Part of a small language model's weights.
Size: 12 layers, MLP 1024 SwiGLU, vocabulary 8192, 27.5M parameters.
Architecture: LayerNorm before each block, rotary positions, no biases in attention or MLP, untied embeddings.
Training: a variant of SOAP for these matrices, 7562 steps.
Each number is 128 + 24 x the weight over its row's rms, rounded and kept within 0 to 255. Layers, rows and columns count from 0. The size above them is the row's rms in percent of the matrix's.

# layer 5 MLP up, 1024x384, rms 0.0804, rows 749-757, columns 256-383
size [100 108 103 101  94 180 117 105 111]
[[154 124 147 137 133 135 108 105 134 136 140 146  82 151 121 178 114 118 129 137 113 117 146 140 107 154 174 134 128 119 132 116 125 142  65 113 110 110  59 133  98 143 141 116 129 138  99 150 112 137 147 122 102  95 109 135 181 130  95 138 148 195 138 105 117 192 122 110 111 156  91 132 175 143 151 146 189 100 138 113 138 156 106 124 117 106  91  96 111 143 159  98 133 157 154 123  92 134 126 120 153 152 144 125 118 103 104 126 162 123 118 105 161 184 100 109 136 162 161 157 124 115 109 142 127 153 149 161]
 [132 150  74 121 133  96 149  67 133 130 145 118 153 121  97 123 124 151 162 157 170  90 140  89 140 123 161 134 116 124 109 113 125 110 145 144 112 110 132 125 127 142 163 113 130 147 135 104 127 127 148 131 129 107 138 129 149 113 126 139 124 104 103 137 127 132 129 145 120 116 122  65 117 144 125 129 125 152 125 153 120  94  82  98 131  99 168 128 134 182 114  86 109 145 163  79 167 105 146 137 144 115 111 111  89 139 130 176 135 106 176 140 113 139  74 133 153 168 169  84 108 144 142 199 159 103 135 151]
 [133 117 105 118 131 126  91 139 121 126 142 168 111 139 107 149 112 114 141  98 123 120 137 125 138 144 114 117 146 168 139 170 131 105 108  94 110 130 126 176 144 127 126 147 101  94 130 144 121 123 110 116 126 135 125 166 121 142 133 137 111 138  89 120 116 130  91 140 130 124 139  87 125 127 132 154 110 145 113 139 123  95 144 153 100 141  91 133 122 140 125 115 115 148 160  66 119 135 165 159 106 127 166 189 112  98 117 136 122  68  42  85 112  94 125 116  66 121 150 101  86 179 162 133 150 140 139 152]
 [134 119  95 127 141 118 157 104 101 119 112 138 145 104 121 144 119  94 149 142 141 115 139 125 116 117 141 118 147 165 135 112 110 161 149 138 136 122 181 128 120 138 138  99 164 130 107  64 135 100 114  84 166 103 102 155 127 125 124 125 123 116 135 135 107 146 112  93 113 113 141 120 151 150 114 120 169  93 109 122  84 152 109 151 142  72  87 138 154 129 118  97 152 129 134  63 130 115 126 112 119 150 148 118 108 175 129 131 118  95 137  89 132 138 130 142 149 119 115 143 125 141 213 146 157 132 165 111]
 [122 115 109 156 100 153 136 170 157 115 140 121 151 112 124 108 139 150 158  65 179 129 129 130 131 175 156 131 108 133 123  99 126 167 105 102 167 103 135 147 169 112 131 109 136 137 135  84  88 159 126 114 151  89  95 127 138 121 137  91 127 158 164 116 159 103  91  89 112 133 131  98 138 105 171 149 127 111 116 141 114 106 151 166  71 131 156 138 132 161 145 112 126 136 127  99 134 136 127 156 126 153 127 115 144 118 121 119 160 115 112 147  92 139 174 122  92 149 108 157 117  95 127 140 151 145 135 170]
 [ 84 138  86 149 148 134 122 181 107 150 117 123 112  88  84 100 130 133 128 131 152  98 128 121 111  91 105 130 136 114 132 106  98 143 129 145 158 152 137 164 136 126 131 105 148 107  76  95 135 102 107 176 122 119 188 110 117 129 170 102 174 168 117 116 130 113 113 137 117  95 156 140 107 115 130 118 124 111 126 140 144 131  91 150 138 112  97 147  90 107 149 126  96 153 135 135 160 101 167  99 139 126 137 138 118 136 124 116 129 115  60 110 119 142 119 138 132 148  46 132 159 154 142 138  78 145 111 130]
 [102  93 112 164 136 105 130 138 100 112 144 120 152 179 127 118 164 142 110 110 137 115 125 120 134 157 158 124 120  84  89 131 111 122 176 135 144 118 147 134 102 121 105 144 145 183  81 111 140 142 168 125 150 122 154 137 139 155 115 121 127 125 167 142 129  90 130 135 155 135 117 112 122 153 150 114 141 155 160 123 123 101 125 163 106 106 116 134 111 123 132 169 133  99 175 105 147 158 144  94 116 129  68 127  90 113 149 130 103 141 131 108 114  93 138 111 109 125 149 123  97 118 127 147 105 136 120 149]
 [101  94 155 113 182 160 144 113 119 124 127 172 130 123 133 143 142 152 127 125 142 132 135  98 122 159 109 140 149 129 119 124 149 150  85 146 159 115 111 129 122 102 129 134 123 144 131 131 121 148 116 156 139 107 107 115 115 116 126 167 117 136 149  77 125 183  99  97 147 144  79 104 137  99 115 149  98 110 102 125 169 112 137 118  98 150 155 150 147 145 109 170 122 132 101 154  97 142 172 173 154 103 135 152 145 112 145 162 122  96 133 185 112 163 119 119  91 117 166 131  70 152 163 119 188 130 114 148]
 [154 126 144 123 112 149 119 140 105 106 104 131  85 124 123 146 123 157 173  98 135 106 153  96 100 129  82 134 118 145 102 107  83 172 149 133 218 117 175 128 103 154 124 140 122 121 127 158 123 138 175  76 152 101 126 135 145 108 110 145 136  96  96 139 118 106  93 148 124 172 112 164 122 172 133 136 138 106  99 155 143 124  98  98 172 105 132  94 106 122 155 135 113 138 133 138 139 142 114 142 105 112 172  95 148 123 123 130 125  71 121 127 128 119 185 113 129 154 169  69 150 112  98 138 124 138 134 101]]
# layer 5 MLP down (transposed), 1024x384, rms 0.076, rows 749-756, columns 256-383
size [101 105 107  97  96  95 113 108]
[[109 158 133 142 138 113  82  99 132 140 131 100  98 101 102 117 107 154 127 173  90 136 153 118 140 162  98 104 134 139 116 140 111 103 121 126 107 130  89 135 102 144 142 110 128 134 104 152 114 132 129  99 130  98 125 129 104 119 108 176 164 129 111 125 142 129 127  99 142 152 118 120  72  77 115 125 170 164 128 105  85  95 114 135  86 129 127 142 126 118 118 118 172 153 146 148 118  93 171 161 124  71 102 121 151 141  92 144 136 130 141 100 123 152 137 113 133 156 118 109 134 142 168  94 114 108 159  99]
 [117 129 123 101 146 111 136 114 141 112 145 112 143 149 107 129 104 181 140  96 174 116  89 116 166 145 151 151 131 169  82 134  79 159 125 110 143 171 134 139 133 145 122 122 120 146 131 105 188 142 136 124 105 104 134 140 145 118 145 127 152 146 108 123 136  97  85 153 146 174  93 132 118  88 153 109 134 101  99 159 141 147 148 123 161 155 120 107 102 145 135 154  83 104 129 145 117  96 108 121 169 116 160 115 133 113 142 112 148 138  48 174 102 106 131 112 135 123 145 140 121  91 111 122 156 144 120 124]
 [127 114 129 138  98  73 139  89 148 121 148 154 125 120 138 136 124 110 154 132 133 134 142 133 128 143 132  97 158 142 145  93 143 117 128 110 141 153 118 167 138 152  74 135  82  94 128 132 145 154 125 142 121 135 128  94 154 124 150 147  72 154 124 117 132 160 111 131 153 105 141 136  92  80 169 145 113 131 131 128 118 131 119 106 103 140  82 112 107 170 148 158 134 148 144 109 174 138 165 151 131  92 104 103  79 146 119 159 112 124  91 125 149 135 127 120 144 139 139 106 133 122 156 139 138 138 117 144]
 [122  93 156 143 107 102 150 163 115 155 155 107 121 119  89 150 111 156 106 105 147 120 141  96 138 101 179 140 108 100  91 113 115 128 142 125 122 150 154 115  82 119 138 173 146 132 142 118 169 137 146 160 147 137 137 121 135 165 125 124 120 118 121 103  79 149  90 102  76 168 129 114 107 151 114 125 172 172 139 112 120 155 107 119  99 171 106 148 103 123 133 175 117 128 130 143 113 115 110 136 114 129 114 139 146  95 154 127 119 126  90 188  78 129 155 130 124  88 168 110 149 129 101 133 155 148 125 137]
 [136 148 140 113 142 134 140 123 123  90 172 138  96 123 122 155 121 142 204 123 112  87 129 146 129 152 119  99 116 107 139 138 128 125  96 147  99 122 137 156 145 121 134 113 128 128  95  95 143 137 137 156 124 105 161 132 104 131 132 115 156 124 158 117 130 118 123  95 114 124 117 137 141 122 203 146 165 156 112 148 119  97 142 147 102 153 157 172 116 189 113 118  89 108 140 124 121  95 123 153 125 150 126 119 159 161 174 145 124 131 142 119 131  85 183 129 109 100 149 135 151 150  99 108 165 129 102 106]
 [ 96 136  97 146 133 130 152 172 123 122 139  81 140  88  87 117 121 146 107 100 144 152 130 143 117  65 101 117 123 153 143 134 118 141 146  91 119 191 102 133 107 119 131 149 151 121  83  86 113 108  97 178 112 136 153 128 104 157 179 148 108 126 101 103  93 136  94 144 138 127 114 161 152 126 134  90 147 120 154 141 145 127 132 144 148 142 107 128 104  85 191 129  94 116 133 117 125  89 166 100 110 132 147 142 143  89 129 124 113 140  94 126 126 144 141 141 126 148 123 137 155 113 137 113  86 115 134 166]
 [148 130 128 162  99 167  82 119 111 102 156 116 157 167 160 116 140 119 132 129 164 151 146 106  81 119 159 142 131  63 142 136 127 127 113 114 146 165 170 117 112 140  98 165 130 151  81 147 116 136 128 112 141 145 159 151 151 159 143 143 123 165 149 146 125 120 156 124 109 154 117 156  95 121 143 132 133 143 167 129 151  96 170 107 108  88  75 147 117 139  95 149 128  82 139 129 134 183 122 102 147 127 101 112 104 113 116 117 120 110  98 107 148  80 145 127 127  53 151 130 118  86 166 169 133 113 138 119]
 [132 143 144  83 139 106 120  86 120 116 153 155 116 124 133 157  96 131  97 135 168 177 110 141 127 198 123 151 128 121 132 136 139 117 113 104 160  95 123 142 119 103  96 153 140 170 109  84 101 127 134 116 140 159 132  96 124 125 135 119  84 116 125 119 104 126 118 140 167 159  85 101 110  85 118 139 108  98 121 116 167 152 156  87 113  90 156 150  72 122 117 145 115 135  96 141 113 153 120 160 150 102 105 133 139 124 143 136 156 150 110 175 126 137 125 111 128 128 147 135 100 172 157 113 177 112 129 117]]
# layer 5 MLP gate, 1024x384, rms 0.0787, rows 750-757, columns 256-383
size [104 100  99 103 137 102  97 108]
[[116 125 109 106 144 130 137 141  92 145 107 123 124 111 107 148 137 114 119 138 122 159 159 142 145 121 110 122 134 173 125 122 118 164 136 141 126 140 146 124 116  71 133 180  75 113 114 155 138  94 132 140 117 152 112  57 122 172 121 160 140 136 119  77  79 164 117 167 138 157 119 109 136 142 144 132 120 153 155  96 104 140 164 142 124  96  98 149 126 107 137 153 175 154 101 143 107 154 138 135 158 158 131 144 141 121 116 111  82 123 127 100 124 130 151  99 161  97 129 129 138  83 128 123 114 137 111 176]
 [132 108  96  63 113 136 156 124  86 146 144 129 190 122  96 154 108 122 150 153 113 123 155 122 111 143 127 146 133 149 143 152 114 145  92 119 135 137 156 133 127 128 123 170 122 134 110  88 118 151 111 132 142 139 132 136 137  36 117 132  85 164 141 108 130 118 116  98 128 129  96 108 167 127 116 126 117 120 175 142 131 110 106 150 123 107 179 155 162 124 149 133 145 127 113 132  92 150 105 149 132 132 139 107 136  69 143 116 124 125 158 125 156 120 139 104 166  93  94 142  98 140 138  98 101 156 106 121]
 [122 113  65 121 107 127 145 149 142 110 154  80 148 166 165 126  98 117  96 136  63  85 110 174 170 125  92 110 117 121 165 105 140 148 122 114 176 121 161 111 131 115 108  71  98 159 132  89  99 110 112 117 132 140 129 164 118 169 161 125 137 103 157 149 157 105 149 162 104 147 128 100 136 129 154 117 146 152 113  90 124 128 114 145 117  83 155 154 128 156 124 140 146 123 131  89 138 121 183 101 122 171 136  96 101 156 115 122 174 140 103 125 141  77 114 114  89 136 154  99 125 120 128 114 135 117 114 177]
 [151 135 124 162 167 131 128 130 123 181 134 142 153 111 130 121 154  97  98 104 146 102 125 133 132 137 137  80  89 130 157  97 150 105 138 134 126  89  76 118 135 143 114 162 137 131 147 137 116 139 136 121  59  42 112 130 142 135 160 139 132 132 160 120 111  93 153 117 109 117 112 149 182 142 159 122  72 125 127 137 149 143 122  79 110 147 168 120 146 123  87 140 175 138  93 135 122 121 102 142 121 101 103 126 136 106 165 112 132 124 101  96  98 124 140 194 147 137  85 174 144 140 143 104 140 113 125 138]
 [109 140  91 150 132 123 144 168 122 184 125  97 117 103 105 109 121 118 140 132 146 105 133  90 143 115  90 115 122 119 136 116 105 120 125 137 161 148 115 152 119 161 138 101 134 104 106  98 114 120 147 148 102 124 151 109 122 143 166 147 155 155  82 101  82 127 104 170 124  97 147 151 108  96 142 126 111  97 147 151 125 121 139 148 120 122  93 134 109 127 162 119 110 148 134 108 139 122 175 115 104 140 132 158 145 154 144 145 127 128  88 152  99 150  83 120 139 132  79 126 133 143 166 154  53 142  95 108]
 [129  94 116 172 117 145 139  81  99 131 130 134 143 165 119 154 147  79 125  97 107 135 164 131 149 153 154 168 146 118 135 151 131  84 159 115 126  90 129  83  90 110 115 144 107 136 120 177 107 157 113 142 131 111 109 173 130 125 130 172  80 122 127 128 137 158 119 139 117 154 122 156  93 171 146 140 119 105 157 150 102 176  70 194 133 119 113 120 149 116 126 196 141 122 153 112 158 140 184 165 103 141 117 131 132 107 146 131 153 134 123 114 117 134 159  90 130 136 160 149  77 145  91 105 131  97 130 155]
 [124 117 117 156  91  86 140 120 132 137 130 126 101 105 103 108  95 149 103 145  59 121 168 129 126 130  94 135 111 141 155  97 110  94 123 123 130 117 130 101 149 148 107 185 110 109  98  99 113 110 152 155 159 128 124  81 150 100 149 112 132  86 114 114 122  83  99 142 167 117  76 138  98 133 120 114 105 120 137 158 115  90  93 113 114 137 151  96 154 129 152 126  98  96 213  90 106 112 146 138 135 117 116 106 116 138 130 154 130 144 115  95 155  90 170 126 120 127 152 156  97 105 122 115 152 133 139  92]
 [118 106 123 156 140 133 186 119 154 103 127 120 162 120  92 113  62 105 108 160 111 153 101 135 153 123 178 131 113 114 147  93  96  79 146 126 107 151 120  86 157 157 127 121 150 100 131  94 116 140  96 145 136 162 121 108 115 118  98 136 148 103 184 125 116 180 139 157 134 114 105  91 118  76 109 138 130  96 157 121 150 116 103 124 123 118 100 142 125 168 109 116 159 136 135 136 114 149 151 110 142 163 108 141 118 121 178 114 146 149 116 146 127  97  98 113 130 106 125 189 121 156 132  85 112 187 118 165]]